Each number is 128 + 24 x the weight over its row's rms, rounded and kept within 0 to 255. Layers, rows and columns count from 0. Numbers have three digits each. The size before them is the row's rms in percent of the matrix's.

# layer 8 attention key, 384x384, rms 0.0748, rows 0-42, columns 128-191
058:119129186113085100133133098150123211138134121110103096122124137156055093125096163151159111143127099112106149131114111122177125100096127155161126122107173151134137126125158143163157118137149147
052:093085133134142146059154160134157143122135147178176130111113089145129099163053154124100134147140139156124169111115137129129119123110117139127141144153116124099152137138162102101133130091079132
053:103102105101089096103095115158150142159170129130169137147108102076103149126134143123135150087122156150117167172144153136125191126143124148095139153148127097125145090111170131111090134116103131
063:209113142097104112142125086163143160133127112106092090133126129152119099119138118171111081124139121088127118102101133099149127135089131113136136135114140139175125158095120125156094105160138171
055:142100144115104117093111133077128138127106169101125140169140123156135111162185157169133175109133081110146123095117138137182120126123132114106134110116179115148143156179102150146137129116123152
049:125130145142118145130156119126114121122130173143090137151153098178118121105131155154149108121158108058156107084130160137102096155140121081174154137119113147181121157125121135134111154098149111
059:070100116135146087116161172124150106145131150124166156115153115098173125124143115157136122138089119139142128123143145118123183140139118101130142137194107122115138096157119150067095117114107138
054:128144151087138163105098113142131148114121186090112135148165091146110081079160102114135138108121110147156156131150141112116138157119138071115147146100138133143130111141135133116096123117144101
054:118160156131138177151103118158129157107069112125135152151075151149119101130114133119139102130129152161114132075092109152119094079128157174149173135115154119148106137123129106163190131126140170
054:134150096097116125087110155107171125105158127115160108098104078135145158121084147112099131147072111091154108110086140132118099153119130133144111130111142088093134133140151110106157129110104119
059:111138117088143120100149134125122151124148116150087100111152124154131125159109129158100109121151174096123121128125159113066111138105128092152130137162134117126101085141075120154128155139098090
068:105124112138092132149123098111107158138117100164121122117128115104161132140122156111116113193160131096119137075150126111106104154120175080159117140138150096159158127147131132156155125128087127
066:149117105085105108114122149117156132129117116125173152092117118126107152159112110134138123146117135169129150110142123136113118118150157111129073090150096133122171126123141138123113102102118081
060:094116142132132134132155170130143121128089090130163159133106152087124143148164116107088112106149097168098079108155132105123107106109096120161181116114152127125136136126157141081110130129114101
062:104124095149080160115153145121137156130142067094170149141095115124087134140131127144106120159178076135077131079103146141138128159111148166100150083127138074108141154090118123111156129085133112
063:133119110121135101122134102120164137129122141146149143158104118128090106144090150076147147131105154174137136128171126115128143075130120134122129131095141114122117167126134141131121151149073111
075:096144171139135134111122137125147087199089132149126184133155105138083141127141084160096145086124126159134115132081111136119139106104103144111131084087124139129108120119178171111090118108121148
065:138091159162130108128077117116109157122102129122126114133139132113123146128141105098128102131109141086116137164120147113138098142105137130129116132142116090187131164166133122083121152181116135
082:094101125147131097145141108118102147116181148145095122168104105119119128094115126122101129156164124124130132151146149121118121137156126137163151137135145151153147117121140119164171144125130107
066:109131134130146127119173180153140108139116091104119093170113120140110113148130122130089049119127148102055088129137122115102144111152146086133076115107142092123111123140138075130180166135141156
071:124116110141144103108145141135100149104128125124137136146126104112120093155076134161145137135116098154105133147127122123135119143113149104112160131127163146126180161156151162117156128110137139
068:093182121118126160130127156134124155129085156123130160142123143124130123115165153146151155112138139092089119132122081126133155150096145128102147111140108134094167109123175139096119131073098116
070:110153126124163175111132111097154139158132147124140151129116130100101077120086105148098140118128138136120122119129161105143115141073106136127113140178109115106139126135133105149151177143108182
077:116142121153152126164139149160115122081121109147103079117088140107161127119144140125147130136128121111123142108143156133135144151121153126139101158149134092128118107134100121164163134114106101
073:148137116096117163102143117111089132155101143097102155133150150078137101149124090150101110115121174144138132159135113093149128129126131170144124113116164119134089162141136146119129140164167148
084:157085171123138137126118109118164101174126129100171125154153135126112132132141147142097115141098122149137114133120111152156124106118116113173123162116128111115084124143093163066135145095150101
087:109119131141086108138150165108116117104157092116149120081131121120119135100078134150160123153138105093139143161162125133105129125182164150076174117106101097118114124121117124099112106128109128
090:121142118094126140133156115144129132136112131141139111133114078139148121115172109142137116145151141132105106146119106163130139123134108104107143119154114156131106165138202108170117083134057122
090:085161095148076138090149142157119110140173117146107085116103160119135132144137165165175153125155168102116108097162163109146132126125119128123152115112120105129126151114109171116108116143117107
099:080143096170130136160142115134115107141183068168110138118098124141156123140115142131114102090116157122133094105160095129089171166156155115094113104119174174168172140131147136140117127125099124
106:121145145171134183141130168131128132062108117169123158137048136150135128086130138129128099114094135115095121103180119105087147120135186150164123081129108117111158100125123165153138146161094147
113:190116103098110127100124148159142165153117114136123077110106133130102115169131099064122145120102148132093139108138166087102112139128130087147127121155152139075150145169180090088050159110136125
104:120144156101099129134105121138123160131120144145085148144174139117150094120157123162115095145128149157099168102093132133121100131141107140103160106109146112130105116114135139150124115139114151
108:130115149075118093083113125134140165156073101104143122153135145155113137157128106050118141114148144121108096138133104169138119108096179151091125139150135134124134167131101119160155108144097135
110:161126084119141166125131108164158122121129120142097141123108113139096127135145137092123086165122085133108138178099125123119166136185123192121102152085100139115109115137143132112134154115107107
101:164139147136142149158099101111095133070148120111155134138121171132149140101191120139094119180142108126120158102136129135116135112133122124122108123140132106134153126117117124128105119180139123
108:126095148150134129073114143132141135147129115124116148128160119123105133148093178136159140159146085128141118128132172136084157113112121098151132145144131140126090129103101173107094118115148114
114:164161154134125117116104127154127187134139125093140139119156132126172140130162114156150123162154124126084151150098125175129096102109132136130129154134146135166105132121103174081104105093178063
103:108137133101156152149123100128128111140157116114113107150124130112165130143131130160144174128176168103104112166115084122135131132176128115072109171162136125088151145126120135109111082129168129
111:115183130119173149140102171121071097101120106078129136171151129140125135151116139138110133147108116119082126152134094140127146144180112154148094172134124143127105114143094136141137112115125126
109:112100119162114152142122132118111127101116094154170168128124144137160099134136082086124151177164188089114129120131168140148147151146145096108117134114170089132140135139163147089149109127144122
110:143127124096181119126121121125092139178133124080137161135130117103144125147142137074151085077118112064148148093118142163122136117179148134099158136159126106142114142096158130122118136119125149
115:165127128091139088119155134175214150139155159116150110136067151158099144146093117185096111139096062106135119084127122071113146127109122127116129099123147074152140132141124134111094151109170129